Weights of a small GPT-style language model, trained from scratch on English Wikipedia.
Architecture: RMSNorm before each block, no biases in attention or MLP, untied embeddings, normalized queries and keys.
Each number is 500 + 50 x the weight over its row's rms, rounded and kept within 0 to 999. Layers, rows and columns count from 0. Numbers have three digits each. The size before them is the row's rms in percent of the matrix's.

# down: layer 6 MLP down (transposed), 512x192, rms 0.0933, rows 443-453, columns 0-191
# gate: layer 6 MLP gate, 512x192, rms 0.0983, rows 444-454, columns 0-191
# up: layer 6 MLP up, 512x192, rms 0.0944, rows 444-454, columns 0-191
down443 105:471515552436440579517369568565515502428556565458588479522452476544453515514623484553519540539588399551390546417472516509510545534455532471487502545462480598401443447499517512449481477487441481550490513476457463500564531517419555509498557488562407541490581511489557477431622513515462517551519520520501551561583474427547484529471513515517477419483485540550448549555548386447508463489485493497476465484573535496567470518503455467593510538504469596556453458472583572544500574431411457468472441515609551518563458499408561589459483408524422542438488497512522464487531470481482447530
gate444 102:518528391491480496474460497482561475530512565521465497462524562591551578486550394436518430461488522529468443617514523552470559455504535492489531566458545556464437406547447623473439506487480553513519461453528481569484460482448512546580592465418475509450463518501417446483465458532465481502493432469544506486491499541541546536525379554551494441550499410466407541450539600469443467490457542503547473474583426509548551562475463523542495503592437469573538450468470486503504458440553509540459517525537499390491406457371559497466535477566342470481520545570532489492621483456540450466
up444 104:445524524473389497507571476501482474497589532591572491523562588458520445512476452416445573473447511489511469484450548487466553563558467504409475498475462492547494485500547568500549508491522412524516559534454564411523525416482520481575498425497458433478448418546517397491391482430457562549543490504538578510504489443508524494466476403539490525372481519528566456439461439454413532532573424500499514575500500534501419554484431483481445600457502446432390547481415424515480565454464472472544545523513566447443516495486492531515467506441466525435494414608611524429369553495500486500
down444 103:536517545494577562531491430436569520484502538420442465515466477571581497540557400486548483540519561539478566452515460373517493530484450527472439553452489470474553522601539445406536594544526404477510485540539537486553538479398562497488467533483592571470467474472505487552516436518495548531531582514552481551521515557454466483547495492530554440478448483454565553440533548481513472458459534599454402532517490478453607491506513514553528613444493595536489572494540523534536443538455496566446471488488409483469442449511435482451456518485517494451508562324491521543615525366478436569
gate445 104:544474455486497467510497590564472528513469509501594414594540528413535541515582529492456537561480583517442480514511502521394500519461465501500539522574494453540501502538542519498497512520512473472444493461425399501463457374541524477548513474524550550532485436478433575370488530514510496518523489536476476457565370532541538465568615555510440446538488529450517492458430516529538499474402397530470500549506457447520461485532551466515488481562598426483569510481570567448486418534440523590519425478396527364582479540558494571466469422509615484539503493508501621518600481531483569515
up445 102:597457515501515547482548516503454466569511590381484512546524399503466525483523390444608551602504431492442495498483452561504496524473539462409507419587501493479522534518495479484462555481532507489421492520541584502536480462465447484486481564502463507500511412508574554449578424464605484563484565413429467534406438495515508434494573450560481468512521457566541511515492494452555457421494462505581516529540522549493565478527508464494531459394521413489512431530578513505626444573619547467467552475482555562494472480553503509462472480490523606635421467457503569491487518450439391527
down445 104:426325559540526466543489441564432410431494464485462482595428472547472449446432535524468469509483542496539496531505505569427531532466520491513565528525502474602430454569537378445531572463562531465500553580516461474483537468521483548526551404562406508532513497509486495451521450427513496493463519479351591574540492524500444408477484445528543468506508465410510460441485495512414525495380476473434492521473572500552522570469448452431477600473539479459524524485486450566562440604477549512546491479505463475457546437431471594516458518471501482499474506553471476484516447425394577579
gate446 102:472547450509533525467520498370403584528525446484515466593520499525407578501500534574462440557417524571491485535428554477419476536530599542436602470586461514488557550460392445437466481526493545491463458411354588463571542524507511478513561508459465442502454515511457529536399540515430449507558605593519451530508452484435430566455509533432551516523492578526532541532570467464539510521506530568527514552501441512515484496500526498568445470522570497547422491494386465489513433475542561536523477487542500546575469435498567609501497514399468545492493475460443424479445459508447422528
up446 105:484588550465498527537490418442563481480504436587522533508426553434467504443542481471470533442550496498418563454509490570463488500510513503527540546495546464499437542588539575494388453576546542543473531522411389551497472447519528599553507466458457527522471509484589439488512501505564521481572524549567445485466551503512559539533432448601474580555478465601469449506470560617477507514507631491557538556445515550577506444557560458418649484412527492626448541502587455542548476516477553539539541488429462453501549486508539514491527554578455498555544475468588542476523481542570537535
down446 107:510554590510419451557555418597529437445487513508536471436457525536493520439586526490546532408529448509501548521441523446450451541482499445400483435425568550513438535465532421484556387477485446489531571512510479470416516424482564480601525535430461492539518589535628572500455572546624533496540414536558553456513408534539497523444428497499482436487479506539513543435415517506436478546521401509465446501478458369485510439535518550561555518552475490519538457526571503426581519464457563477525521476466519511515439507594420495470549511515449541483594498475443435500445584516487518446
gate447 095:559527524482488464504591591479551562486464476486449484572411494404484537588491509450556514508484480478458536467508511483552600484495446561531506571501545495441459425527547525485472480528527566479552636483466456555421543470438573469461455534502470561473440474499598512476373450507542605477477532530494484618577494484439459512450451487509500545410569503442445584562492579518524516530555545524439524480507460547523433490543478508567536475616571493440389528474505383579558486538566568577406490550509462497514508510500499498580482555523503519489603473452478495504656489572530535501
up447 091:493509502524481448509480582421439471522497503452503465531430572450414522543457561442546543466468558514425502577552469434499594492506499466482550548536584484462537526555587496526407520423588605424489614514441543502486503485521599452441463473496506537504507446491586482536486514488612572534429527507519526554586494482451519601421417434536570473452543503423498524535459542520493618472568469404465506442443503528505463521439476532450573486472464612465424537440410498532586574498487516556456563471531472490442523456515510461536545556450572520566503608468540399483552506492477510435
down447 095:370354467516457488510449602411495539463461504499479538491563414511505503430421509472492419492489398570453492480518581526519545520480533443440455537530526508521495514507525522483440548379512506514516536506545477527588510564540456425493489534505358471426514517489483474429498485536546490510535418512528393484454494581579461514463434458497490557474488511449593512526460505461394503450470427490523539494482507523512500524390552477522400494391468475483538536470567522550516570472556485523519561441556537452484529484502502509528499541519499546416534622453482345524494575355439460517
gate448 105:514511449590499497384526482442524450525559495510373454482547507441447568580522470510513411531522468489486550470509577528439528420452465499517482575512580525474585517488477497482509595497548480512618509558491472565446481490551535424402530575509568559442492505477402514540499530437454547406389508462570524434550534463512477604443440538533503558453517412573487520524529519419534477512538501555485456497483422556411555504604443475515526613581522482498518505594554457489465520556645504486448519530524524499474539488429462547543452513467557446458441437489575542525494500507411427532
up448 105:523519504509492489513485558429420549465498444521412521420406448504525558510515422547503457540516497532461517506563579504577414452515500462463465479515522557460473530528476452572526466582488518505579449393508533483528511506511480565468460466408461495539464523501482509544439489532460513494546475518496476502583558510518540514459529540469503470509591431511562548494567583573619414502497430459517493539493491557536650520559589510507466537532509524554523573551366480503411452644520454453466463483510549504566427420527586624497460531437418554501498380548420514463479594453468449561
down448 109:494617571485543539397417447546570495495475469476489534534502498563469498562536554533573511571394522492446498457418492518461540535401564529438507556515504444518543528468459442403457536483576508503578505413531495517662500526445490507511498468535509556463451484435504465544595497481551503456489489545578521515495492563521507519484539507573480509471518484384440542537515420436440481439469526465419502385441419556412450475545486525477418525467534506490476455473437540594558507399577560545397429561525481535497514521433425468447531522536452453522442514436540489627568512492529567497
gate449 106:549500589481449449487522612541543501532533473470531460498498542496492526495481542494474512414496607424446603479401490524643458546462520490493567539482464453465524485402536460554562504626542562506512521556478401537483529495491505521518461488468520464572606430524533546410519492585520590432447500444483527591495496513456479494497563406490516555475490471549413517542411582402559526540444521477399562409537472522585433434497545540479479551449544469550535535538528494500530507505516490448453400598534524499476558510519550414492548457538566568498464428430537505403560490518531569512
up449 106:547481559425477536463479446426568489532508546515499615463411439490419567477589484476543463467471483569516519425517505542493538565487511450513524463478469513566529467551478476532476514583508513475534453447548531369582524478505454489528435584480464463545567595530502499528497561460515507437474539417406489363464492588459502499495522516538452360484543451475431590519520437511529492475529507385410439453489539427529544509565467571506526461430490498498494530534476503620505490515478477447533439466485569455467504527537544487468392482471480454468424547420667448437558587544454515489
down449 108:472550506516561482475562523475526508499486495500573504538424472447535481381506536432517503543462508571519454571504470479484536407475417561453500486468548532536475566574419494433517535440477507522475400420589511466540499479466478522483514521449411470474564367567498453444534617528523449554491555516533487496546395481560488522485525547557477518438600467478509427533448593497485562456516494504533533496472444495534521510397524497592557531347498475503472589420552463439423529438528447565547469553498463553512443621425521477601494465501525498504390518428493464539577615516450489527
gate450 114:531521443484514421478471492506458526541431443365539561526479539559547506552604484485540417474436510491480462461432557489483486461496540561487485452533465511461443551537535542498583556515492601501547473498486472440455508620448521527538507544548567462456500473436618502480590426499504546506473447543451524584501591499544425523542605459437528525519525562322515477566464457518501513542479560603434510411511484513542478581435507535542478528428598471524496525511599512547473480425417515520520445521470449441553442545440528530497612463529522445402481566541527436530509430535431515482
up450 109:453523427507450594543489481523503463559445518509537496495477508405461494354463472528465558487455484537493483488464533567570515508492476449500483551551467595403434499543553558392485543551494488433411431514545480450499556511483531458550453462531517594529568502479511524463481527479407542419523456552559523507507526556448525548534468472468568456539520547537514571542501530532569559589415478500560617509554503440502547542439519559497437547563462467457523482499442519446543471451500487490509576467605605485414560440449544535525613569527487611451470410490606496552507486564525423624
down450 113:531458553525576517455486495553507565574507535499515478493481476465510516460571459531533488527495465425434534517572428619409456511494390431494509538555524499401513459485517567297511432492485505581506593510506508472429472511513533455457496559502576548479436506503504441444528447468505465549526463511478510482517468546515522544516508455456522466530514552468536535582513439479563465459487474452631474457599527521393508564567520441512566481498549406480496494493588495367542507513536504529496587368515550491545529551557562600587457550428410531535428500537570443526513467529512504581
gate451 101:472502459493506511579554434546482557529443560466537494523519529555463471526496498488522540517469531512541428521509504523535562494523499485458458425406524574524469474496468520500500559536499453533555500537473570429520535399457535405441481505487572468514450562501513516503569478443467339517546624500525479497426422522537425466567511523585506456623555450527528470497488507582517472490550417441526611605475513485466530575552648511542415447457558548562585425509489449462492486581530566504534585471461529485469503532551465553532543576616404539552480603449591530490450483469540531455
up451 103:635538442477543486516576429517495516509465495566536451544548534454551376658573541538572543586417521502473503535361510441559429494488497389451498462538407472511498519452458604433479491554503548573542562485521531421482485388424502599459520583499516438523482441426464356453462454482522543465433554513485482497481527480506513544490525483512511470506554547516535573528473534497541473449558483477537535546456514537552507498440473551494552449471530539455499442437453477604510536567486507407433506554545533477455405488435401488530489493519496457459438531491462579465514470520466498439
down451 102:501541406519509528514603496598533515497480436465481515524415507447541467490498547509474461484529511438514505488511498554509453578424411401496492507503456457562576453462538470557407566427476440524493560544433426494505412642548514443533509472546507439477406596517519494548502469533525609477514471573493493455469603503491555503520551492505458515587518474454481477587502503539522458441520480580509557549508466624516505535555467526550390533469495493481517504489500489464443528483545404506479576462509484487672542536564607485548333541423431518533470494472515526410495525474447458492
gate452 096:499495555541497561563535399539508466516509426557459473577504466482561524486442535508477426540494448525497482448532483643444526508447550504389473481576570532539474389556472484487454450472380506480612533509527601439482475433485461565528434490430528464519479484626581512429499453448553497458469519491511499551534529448513540519502516490505419493460470470606485485426414431497430472639443521516521463399466529550547501457509516575563483541460520507426529568490410455554583516537554534493459462511380592505521403426504512453496565460486466511514557517515380476470504545471481523529
up452 087:400490494579538582527507407538530481522474458507621494501517481495581584496456524409447447547479487493491504438443390544439508503488581428446506534486514514539439484484526441492537411488422464491559514523525584407528502462460500541480418521511487469510439507546499480431469456484507473480445514432518560474514497421495438543514517559546469513508577505566495433430432469541488468582449564472513482434440542598540599486476581510482426503490481498419445616507412527513567551549500588514450436501508479514499430474560572369563552520539521483593433488515388552554495489359459527447
down452 088:383438379436467559468444578474470475480508496493587485408498474569573474441532485468529459426526511445468516492421552431624403491556492447553537466457545462454571566476513554481528513545561519521500499504466390559460533486605515478446513481536432449551473614486488477484542644529515465527523565544449505446477461498538450483485502482500479556459538619436488478603649486569525482432543492488484540497513543437437557497481454506454431537412469437517480407553568534462476543484418440475501509468579409502489518577557530475553478501542522490534463466528509537501448486438532545427
gate453 106:477519576572479491466499459513513575472560539483501465477469606543460567495516425444444439507451577492501511476403516486497480446447501517621510438550586420539499558611481577483589570396537581534542454493470505509406563496508469551563480434518506532509475587448471484430484502492558492475501577560522478541410514505414408474480521535566531602494529518613453497543468535486529479504427550464553462423477498547462556479432469454535560562615536489436487530448493446461460504556538553433405502566461384534611521452486479584469508428530516555553534576504455465482545522544518558517
up453 107:488529528427501484503388586516503544485460522486410579467408539456563490469492518415549506521517597589462506476419535533487500533547508443487466405559480522496413533509550473594554485546537520468563529494524509475432417543558426399405429474497529515462424462501551519462487452467454357468467532547464431510520605611501523436462508473553486489538572483432414467462435500478461520537447554384532517487489498520487525539463406472531479474505522481552427563524470503457530465518486518445519571604523537492490491510477552549503498470448449412585487490502557489621380575519462534613
down453 108:478424620491591439497558488578630600574481549465566530561460575440520501519537539465491592510562501469534453485462489456501447496469489464508526457508503412479508517540476493489561572506450491573584432541587549524535526500574445496491540543549556438447390577553423439547516553475486577463471468507472496400503503476470472481545490450558544646485588474519496475547480458439519461499498524436586424609509494510469548440435487399603552514485508452451498517375573500446469520477470508557408545561478514441494492519483484454521477484489478467522461486588524487521542478640485463533
gate454 107:574551459487478417501597524508563550516488499457467483450551509515477509448502493469483531460439505454528521469402452504527408546552543459587458485468488502511472561482505497491520486495517490413536376455521463433461519548595519593491518413478454517552527497481527523398414558528439528433483465607573482526464487495399521507483532520507528430508492577499435530514532489416526518530417483428551519584491480378458570481472542477482617465498567504406469448509557500452471459446456600466561525532479474433616436485497474565492482407518463492643583500549464539487487549527653455555
up454 106:601446411477468531519452526476528585464475501377482512540518494556556541477524468566495453551462470443470648464477539550538448503509515456441522427436486433487409512454461557519449505548562443408524569397505549479515421505463463514462548498555523493528500412482540472559519474460488560505533473516502501481532531497425451510424414485595520545547526522527390466573510445499569575501459563438454398439502603478536594467502458488555595474471540425439518504475561478492573505503486588553566531599452600582493430573546534512527452470540397429487501446507459497550535551516492499558